{"n_layer": 14, "d_model": 192, "n_head": 2, "n_kv_head": 1, "head_dim": 96, "d_mlp": 512, "vocab_size": 1024, "activation": "swiglu", "norm": "rmsnorm", "norm_place": "pre", "norm_eps": 1e-05, "positions": "rope", "rope_base": 10000.0, "rope_fraction": 1.0, "qk_norm": true, "attn_scale": 0.102, "bias": "none", "tie_embeddings": false, "parallel_block": false, "init": "normal", "init_std_qkv": 0.0198, "init_std_o": 0.0, "init_std_up": 0.0198, "init_std_down": 0.0, "optimizer": "adam_variant", "lr": 0.00162, "beta1": 0.9, "beta2": 0.99, "weight_decay": 0.038, "lr_head": 0.00566, "warmup_steps": 225, "schedule": "cos", "final_lr_fraction": 0.03, "batch_tokens": 16384, "seq_len": 1024, "doc_mask": false, "train_tokens": 238900000, "steps": 14582, "dataset": "wikipedia_en"}
Each number is 128 + 32 x the weight over its row's rms, rounded and kept within 0 to 255. Layers, rows and columns count from 0. Numbers have three digits each. The size before them is the row's rms in percent of the matrix's.

# layer 8 MLP gate, 512x192, rms 0.101, rows 350-511, columns 48-95
104:185138080116146158093102103098137107126159172154148126129090132106141156150123132099169097084133125088095130200084147092133191116121105113112116
106:107174122161123102053141107099127198149145132135118099143149082139089113164195096119116165128186140132107132135151148141100102098131134174107059
098:134114137160147188156188156107106116133098171247118132095085113119145140123115154130130158117079110138123112145143048147136165113116159094177156
094:133161167090123111145160139071122118096099099155137132189093170103119123065102148087095161198107109111146097093111222129130096128131152135099149
090:142177143140123132135080130096141119140098129137147105132145153160085184130121152114145137152093101142160119128114080156108161141109168109103185
092:103092137160159140109182157128179114141112126136146131112125104153122035093147120116165155136100065157147171167145145117109181089123123136126088
096:157142080117125135161105165155182174166161141156135156098047092095080150125104058113091122103105203120142094077109135119149123105123095145136101
096:127176073126071143066164159072135151141129094125177153109144138204075121079122185084139125115156152086131146088089143121101128139125118110150130
101:099130158128091143124216109153106119119130094167129146037134152170095124068081223091185176084108121180175173157103167154117143111142118121152090
101:171128075145108156091142124154112146135161082078094148128119170130140149135101088165180083112151106139180132119193140067129135108146144134135127
099:161082136131132158078094120153175091142157176101169077166113130130134138135130111103172125099145120113109137133156120200130169082150060093105136
101:137103129158159084109083146198198102150095123096095164156121082118160108129141110159116110161121112120120144135153115130125132162102137151121083
099:133089063129135104145140152140156124138198045171112149127147146118105121167126142116159150032115072093110104147178140106112120100145115158093191
099:140124160113138166062104097161139095134138117169138090151101129179153133115100139168121138144203122096143079128069118196129142178114116168176139
094:114136147145111131121135111156148045139119146105127208176126129180081089087108063106198162153059106127083150136170159149152092120129089159192126
108:116148153173156078075126117170117146128154151171112145101139089092126133138182143173078166089091118149113153097120103149120110142110154096141114
092:109199144151118059113136135180139177092099124108143143092146067144147069116104128099102110120156095091118147072140145160120191181110141132114080
104:140166096121195132082165126125180099160171141116154129093131097110091111060169128062169134110137182107169135109101150100100095156060117206119119
098:139154098107137091067220131160154123147144139154107157086158096150148098136169108206145052047112139114172066164131130159139134117139151131103117
106:083166115170150081104061129091108170147131163170162148128140170191097065135183200149108097096154145167116124126150163178170185074154182126159179
098:150108172120128190135180071110110080161092138092095142191094142159147117154044056099148093153107109081153146166086142165141151089124121161136139
099:160169160130195114093196143103148083097101108117133221151112164075166127108088140146143056195057112090086144084105154175107119127122104114118083
100:087111181136135103125192076112151115114151114113117084097140121052112174157105119113133169130043146119127180164122123107092112146151118096137144
099:122134137119211164052153096182201180171139135131181084128156121067160140147169195150109138100123130091136075100129151136113067082162114135110108
102:137189151135091113105108154115155105122109187081124110144132095147153045118126099160196145074093145066124196163178134151126137087086201141127074
097:178128106078170169101125066100131112102113165125134079207133166170153083140104163132149162126103131095077117162172162054139175158076125121132146
094:108158184115192093079130109175142180131137155196107159176123093084146089171130114177097127128141056162152088139184161126157092118129110164160150
101:160084145065177083151207145174084078138114090164138072171085102210158095117146129190141145167130139140174120099131195132116173119121138175157131
096:082105142203109136182190114065132117136090160128133102132122185095177126090159112056087130196105149167090153103213111095110122084152125157076111
098:140122124161118132072133070151172141129121094114102133106199102100145130199134079150134170080086165103126160142088071114118163069103128184088195
098:163101134181155144111119106093177146107165126098159178141116125140145168148124153048135119092151112167116162133153179129177107194116114126077114
101:130087119161078176096114121181101164150082082131166184128140096121136115160107069116101151079190135150136094101103169133140160188172125186116140
095:118162167151186097161123095155178202143143087101119159106177141044094126151161125074195122126090165115074119132147163084165127142138089113115136
100:085118096082063125094105161108188166145095091111117133166064120117135122150157098132140161180110152105084094241116109113138122144129185183102109
108:149147092137154152123067146185086151179141123148146115146154111165122132147130127146130180124106174126116139115112132115088177090156146104115086
101:161098148144091152118096067186154140120169151134124177143130192121158070129130113130164091104120182121080159120121117074173074161112117167151140
099:076149120170115115124137083113110120136144177114198142177169102153124129158149109119103078187100138100096135167146171033097071131120147091142160
108:120137154192139132107149053163140107153095142129179098134130134145092109143159148135124161204077125104153102088129144135097111125089123155121150
105:106109180102101125110100095116145091144066110012138145127138130128156116107141044126122116175150093118114120133134163150183091064081172160108167
093:160130124169129164095098094102155169115111174113130152125107115123131132122063061118097087081167112083118125108117125117176129111113100068145146
101:165132148158169082126156129127197105115144174101098173083123135110123119070142152165125139168110066162154131115156104078166153146155184163108147
099:129058161169136109109079160129132140127146175171157118161083095155114152077126047114110079098155158130123105149137105159098149152105133153120146
095:080121107161032134072135131051133178117142122151121120128134129144124113102155105128124102100174138087133100175102145120130139098124119116164126
099:074118169141158119136090096087099146147107113070138138127124121128136111082078118107153116178142129103116144112192155099146094131092154145144150
099:158147124123121079069101148128123149115166101077104093075153173148156142098084084093174176132134145108139118142122136162150140083155127133145115
105:194138164195126114098105163153155116126118093146089127121175199133150108121087101118118084105174082141165085097136090137174110127028162147145146
094:188127139157094126113154056147145110160127106114120128142193116174112128107086107138172096139134130110077096058127161082128133066108177099117104
101:118102132166114200110156139131141164085151130120113154120087116116107138121116132117156184127163131095146174152129085107101107041107161131163091
104:152120158168150126122219071089139113128077119102114123168179140128109102110134110246141063146166158166094129087168120159154140050147110140128080
103:095144093117134145142152123050165079123125095148096148132144168110162180115078090137127092185103104129149152165132114091169075093112160105159206
097:088122089082070168144164140148144125129134145130125055154113109147140154142093072144145164142159102110080093125117116173124097126149123115101095
110:127045123122154132118183084126106128110144088094147099059157171099150109090168149116129125100127213064124107126169135166129173132110153111104088
102:084110108192091118102152147153173136145099142158121153185096169154114131096093136100093092120126126197091133108181146088105041187120153080097107
102:156119143153134098088105129107127111135112140051141185169084140110165077185162123168053076152099083139144158173143135130172121107152141113145179
094:134126108148174100120088127169080108143128116103126137122126107116116113069114102116192166167145098113125149134122132174130124119147089203129121
099:100122140180159129061140159151133203115181124060157132130163072089085138144123112126090103147163146146128114119111110139158129138104159063121222
095:077139172091140118115168098026113134150084086126134089102091168117130107155118085102081153098157063137129112156188104117162122101112108132124112
104:126076110148158110102189113128102103117122148053118107126117105145122142074113106108130183064143128137118092119082081093148124149110193133151143
093:040122142132146187156124103113118173119090080092060093140146118147145129156060116117087031168144100102137155142099126147120062145139147110115139
098:150134130107130149163129055140075125193167097111104129138154160182136073111054176145177102106135156155145142133224140114075107162105138124148151
095:094107108150117122185099135172064170135125178135066164209120124123126129132190055126154137122165109128177062126155082148089081129101109136034131
096:160098111174099141123207099131164190137151126115158120090130121122147071127108115141161142097175142161163107152139163099088154125132128135146082
100:168098143119117109118120109113105184165109215112145150149191119145112136113153129115123124052053133184139105086176133142107079166116144092093126
111:093113142145124136163149159103132107133101144161097106183096113083175115123099083098143073168150129113150104082109125128124101103132144114077125
091:136136156112126160115179087193146115149098182139162109145052178105142127079136148142104133129139103089110101134100057131134114157147085169128167
087:142137105113157119107134182116138138115124096068194187166151164136151124162126129112159121110119156083169091099082098178143167085119151117128100
096:200116133097110087143133104163117160198176150148093115184139174120145145110126117104129114117172139093114101170110118139127163154134097130118132
105:093136153129123136098177118127124154122129185100126137127104133099159116071139161130193139115114095146122164083116128140154062071053078149117161
098:160152123155138162149104078134122066161110117091132149142171100107124128153143127131103129059172139122110121149102118168108121189124176112120129
095:163134107121145081149141103134172141127120133127149080116083157120158136126180131150167104106133145075171108121175122106068168137187110139104181
094:111155114135168126041153120141118162139166143121110147175132107120118050111143163100133148134089118097126077126115138094076143091122127170107055
100:149122135083105142176129174125173155139137156181168125096190134144118046069115158112199148151118151115116185119149108101149121111104081134124111
102:125220125133143099116138096134132169129129119153102193174069150095189090122158084112179139084091097171126122106130165135148135158170181113103101
099:157137088138080094116107097095171153178102131104187144080089106118109113139141144118086148138105167085207220156157086107147097154126110213133169
102:148060111133153110090081118118133147134150153152134075129078125095147093105170142168169161150105137091078128124107120155187116104054121139145169
103:156143171147080146117118083106124161129084155099081108107106125134083089073151146165148121112111051166131125114202108067143128196120135103119195
099:132130106128130184127132104142096132100145181104160191151081159101073157126112127121164138192179156129130102189073090160147087101098146126163170
104:208148154061159116132120155123130136132153138185183175178119117140096123127108105113197138072118144135163147114119144089129065130098153202109099
104:168101092176160092151130056134150143120161163118176142134207104054145116189119030146128108190184125118112147104119137157110099095103123106142152
099:126161172135119083056144156120161074181133133150117132086177153140101072121118091108181112157101194105087135127164127164115164132125115085135096
101:105087184110120099125222090114145103136119137179114128174097114119155129158098117131108117149121120136129053179185170173116073110153160104127070
095:172178149126151125165157157077123165117126132074118181107103136125072156152132121109151113147135158121142163118142140114098070133169181140142129
094:088133169139052086137102072117101044122133166128116101109091147067151144131127097102087154193125146110138126075128160124075168095126175112123117
095:156125145082170134107137076122190122140133103155158139167109061108161111104132112162155145148117106139133096138089116131117082094169175139147120
094:098162107191064084096102146132134073122152135135177110122030123143107145052138170189179164123063154161154132106148194157147131090153083081109149
089:131119120167175120099108131132137118144126104090171094061179133126042176119112130148131126117107099158054148102129106152123148080099122140119142
095:126119160104141144140060115148150155131091150106114131143062130128103113132101091090169142108112146161169154114097101084155106136119109175110164
090:189095114137082181090108151138116177170089177139137128172078140153130147098135129130136107166085133098074139156098142137144132146112098112089148
104:125150206124164124139182116080161152093127129133168118149082185178181129154102088151111155072108063125168114161169178137110061117128113192132117
097:078109111100105125114170139106146104118141124142117155079114148146148158111098119131117174116069112123117154179134168102138123082125123119130132
100:092135078143164090065195081145139188172161121175134125141156146117150148150152143101126166087149127168131096156154136183151136045143117140121136
102:132169106159128145116157158161186107118148152113162113140100124141065170128125133050127136079167153145095108097122137074135070076115127108143171
104:117141166150139169132189065096121168143120103134197113087090117162137137102066105170145146154105064124154143087131140130155103106117147133172130
084:035099134120103154160087093143119116090095134102134113157064145168099136171067110131120097145152113101113176098145139167177137128145154202150125
096:126105122166089133108140084195188196127096113104104146139124196101064124127172164129160136188171104101146160133082158191161146142126078171135109
093:121120124098111129131134120210123148133118113077134120184107166121093114179039139050118098114109106110090143102119075127094035083090170173169070
102:102055095122162162138150144084110149137119090071163107093166117115100129097188148116145111094117134170105104119115124091121130091105109115143173
097:135223226149120122128167149121158175183136167161114153129076206155111117115148126089184105133131136142211100167133159127113132132121184113101132
104:122091066146162151107153115126153121145135185112089208119151186128071061145179107121128133096132159171149121096103117155142162125137130096139082
103:129171113126150137094103105139156078100173187151165162209150119060132093126097137078138078104154095109145098120096119128115110114187112172145073
099:155163144091120103130187068088158104155118137114128091135109126113156124146120130166154148139122105137145100121085181130131072137099117099095156
094:104159145093174174162153112110096103108116127134131127132061143154098166166109109107150118131144080124092130136171103109153093099076101125112093
098:201107139105111104089105116086176125116175147149169126147118095114173105126130147211127170127118122113139122103182119172118078070123127167138170
102:176168125108138086118152144138112119108127143147119121219163123114121105175104100090126105094163170104129117151137117059105149146181102118142076
095:143155113083094130148191145169088074102152100115145157120115118121100130120104062176144121129106125068104129102138147119178166175086198165128129
079:115166103114094101141072063104144123117135119137038127138046135159191153155098071132134114116155175147126126074138116103150151089114125073094140
100:148149101191113144120138129158142174145175144102132121160089125086114039119084124089206098135137096117125099161141196132153076140108129120150109
105:097120119178062156082169129100170131118129157144133148101094135121162139142107160161123109172138130090099212140133153118180164102109138091082125
099:055174099178102149076178162113173170113114106125079130101103108156114125165132163166111082105173161144151122142195135166196141183108142104090094
106:136128128177123142125102125141150159177093153114109114133212128166077162083117143149095117171159145105133118093119095197114120059183137096179168
102:112139117111093119080146124154130114121159108120087142171157152084087109116135142060151071093109191102094109133132105131090126153126120146126141
094:171070165146116108097164151107087171137171164116133079175183135125117083152113159169164149121073087133115077153123171191113092048071144138103162
103:096115125116191176085188123154136106115121154158159116132094115122160149110148148076134089101128110185148103161132137135138085117163085133094130
105:101074172201181081132104135108133127122039175116154083162134116151112122119108157199118151168165107163115134165187114093124163080152145140135105
089:170065123091164147112142181105170159155175211167127122109120142104078183117101103144140157121141144080159160193115125130160151153121104187140098
100:133155159109153152159127136128111143112135161154128208176150064112146098081147104097132122159102130078140122115184104089199106106115165158116169
107:154133133155122123127190167179207054101150096111133112109145155209161134077093087180144165163140142062050135127111188108093131082081169144130090
109:164054160119162145132128144119141185183134160130126170121053193124098149081144162121154094146125183096144171096135111165139117115137126191149142
109:087128154163110119117098106158142140100159073156107142106123123101156152141091173078103143117110089154147117180102131111150138187123134123102111
105:158154102116101142159142141118155180149129111105104108097161120160106141129156092119187118096069097140145133162138110165164165140150161121090154
102:136124115117097177118103113112136129130126144183153141113086107186140106163094137113071161152103151143101134141129102178093101130116161192101156
105:099170106110161175084104109101160086145193087084131115149104146165118156158099200175127132148080148080095126141148121108150120077108153119159102
105:112125149145100178087177106092085104106043171201175110156169172106096126105174101155157104105178152098103128140186168109128136143161144112146097
097:108085104169090100131112139179126165123177161172085160148087106139122092130154113100110103145112105140146093202106127164139179101102132160152114
105:178112119129098146085153139130162169126116084135116181099128164126155099152225129138178178114094104108126107149095133154103131069127146147132106
097:127136121098139084103179135107168136119152169167163098142183144125165100159134138146181140078076107109139111160089181135114101077139144146107135
107:129106152149177157151161128132185181056095102087122157142141117118167144121092159086157146163079140086141078117126072064120080124101132137059181
104:124129184188164102117180107129114134144137142165156129115130111111154108102130133098097176126119085122135109138164132141095152054121106177100146
091:125148158198120150077151125169109160174162129084151122118143136137120124117101156064082136093093083163054120157108146139160125128163112092149097
106:131167135174104102119107140159103060110143145189129129103125083127124066112119221064102143083127122181136161092169129133109106159146211078124106
106:182076136116108097114118140134143136115085101150102178146113076156133091118116142152125100073099138102114143137102105148114127116112093062040151
101:148155150057146153095146066092102144127151122120123076155118116139158101155073164143163141124118137074129100131062150113163062105144134137221107
099:156158140107085196126101109134077160129193150131141139095099130103138155093078132102206126098165062110108048129100153171125094122112111160070114
105:141128102146168142121130170147171171102092130127173106098177112130137133114134186078163080139115139078110106087089105129126080123124203093095157
092:102147102114104133098148147162107181154138153084067170112130122194123118080083065127063163103184150144128148115060102195164120178123151186140071
099:150109111087115135144142099105173118120077028127093141114117108108129078190121141098108153123157164106162095157101138119112082088131071128142120
100:139122188115170088076184075161078162118123150132171195081197117113142120081116161165105140150164128131123117190154142128158139112116135102127116
103:156124099094168124149204181158151220123110189119147104112175157115117131198093112101121121055144100100116183143144113108152196132141114177117148
110:109114166187136155126075122190141151128125116151106141162119133179154091074147127099103101141147084128122115076145151144173188090133118083110134
092:160183193113129164136128107127139150143126094094153159142130093109096105156107143167114071111108095124078113176142076134131109109071084116193138
110:153095149046109086076170100168122134126178138128158075094145106110116093131155116152152126116108103120145087159186116138098090077161204089190117
101:167118114158178069162084133138188138147067150083207165113135148155093149086131108101152081171101054096083175122128092100087142091099169147157167
102:170113133149077085115148064138161083104172133176102123157153069114218098171087143100136084147122147124168126129134136117095158099145150143158116
097:094131166107196120153190132174095127165132093148151128087215157146104129100162160138127134087131086147154157124145151183178132136149095103105072
098:113155127139120106131150117101120133177132122054100117111169145138103125134159097128089109174107181107150134126097153138194145104134129102117137
089:171168141124142128148157095114128087124114167142088186117110180093168154062086148120148130080132064146141097175137109111126081123122125206107137
099:130109094106198144118096129100213140112205170128078147162141083071141074176158124102225146157076141059114118132141166110202109112106142173162112
105:188147191131127150087044084067141142144088102132144102100155112116111107094108128164096050142163119182108088089132106085094133100136102101141086
092:120169169120175159097112053179094128146102115115158146138124137123060091106140145140118110095182131097118133096131142197152144151020169143121118
113:126198181158143122124109137093125112139103152111122127113184138134088158162103141105144110185193093132062147149119142193176142087129113172175185
099:143121109152172151079094112154123133180159128152162112116105150128116151140104181140139161200135136133139064105146152160082107156163142157096121
090:174136160112145109140097096104109157154161134139179159111113116178097089058106152156146124125139104093126138127111139102117115114110169149149156
104:130178084144095199087099163098178192125138120113136144172142083156166147164061150101183125161180121098169106185101149136160082157140144151120106
095:164128132186168104080154177163175131111162152141127192096123109102095120172180123127126111121124091183065091139144094106147125093157134150176138
096:169074149139176122050109043076160145101079075126138113076143098177105115083082116182129150152147104123167056160138122135141161110152161160114115
101:144094142107163162104138089097201188164098112111161138137154185134150125155097147102132075105098135121135070095135140068120157151155110110141166
085:105186148096113128121186166171151104168081107158158099083086166147044142128129174108100154122087123123125124105128104164053123151094121156110153
105:147125094098091151077124131135136160102092140143202140120097181137166113139174135129139137145113138089073103092121135170132132151134144153194134
104:129101136120154146118118111111108067138157138115164124175095095093173098131098134112137118223158181098131106125084087155203099071132174140109161
093:160139131170128093171083074138167160126094103135147116109139099119093117152092211101158135106067148169133121135181152128080113150143171138065115
109:130094135070188105206166092083097158122137109191161134099124167065103118133155109177144148157156150128115130068130129117185107122156107113169117
100:113115104107117179118111124171120138095147146130167140128044146153108078074108150117109154084139126121117146154202117134167130160129160122138079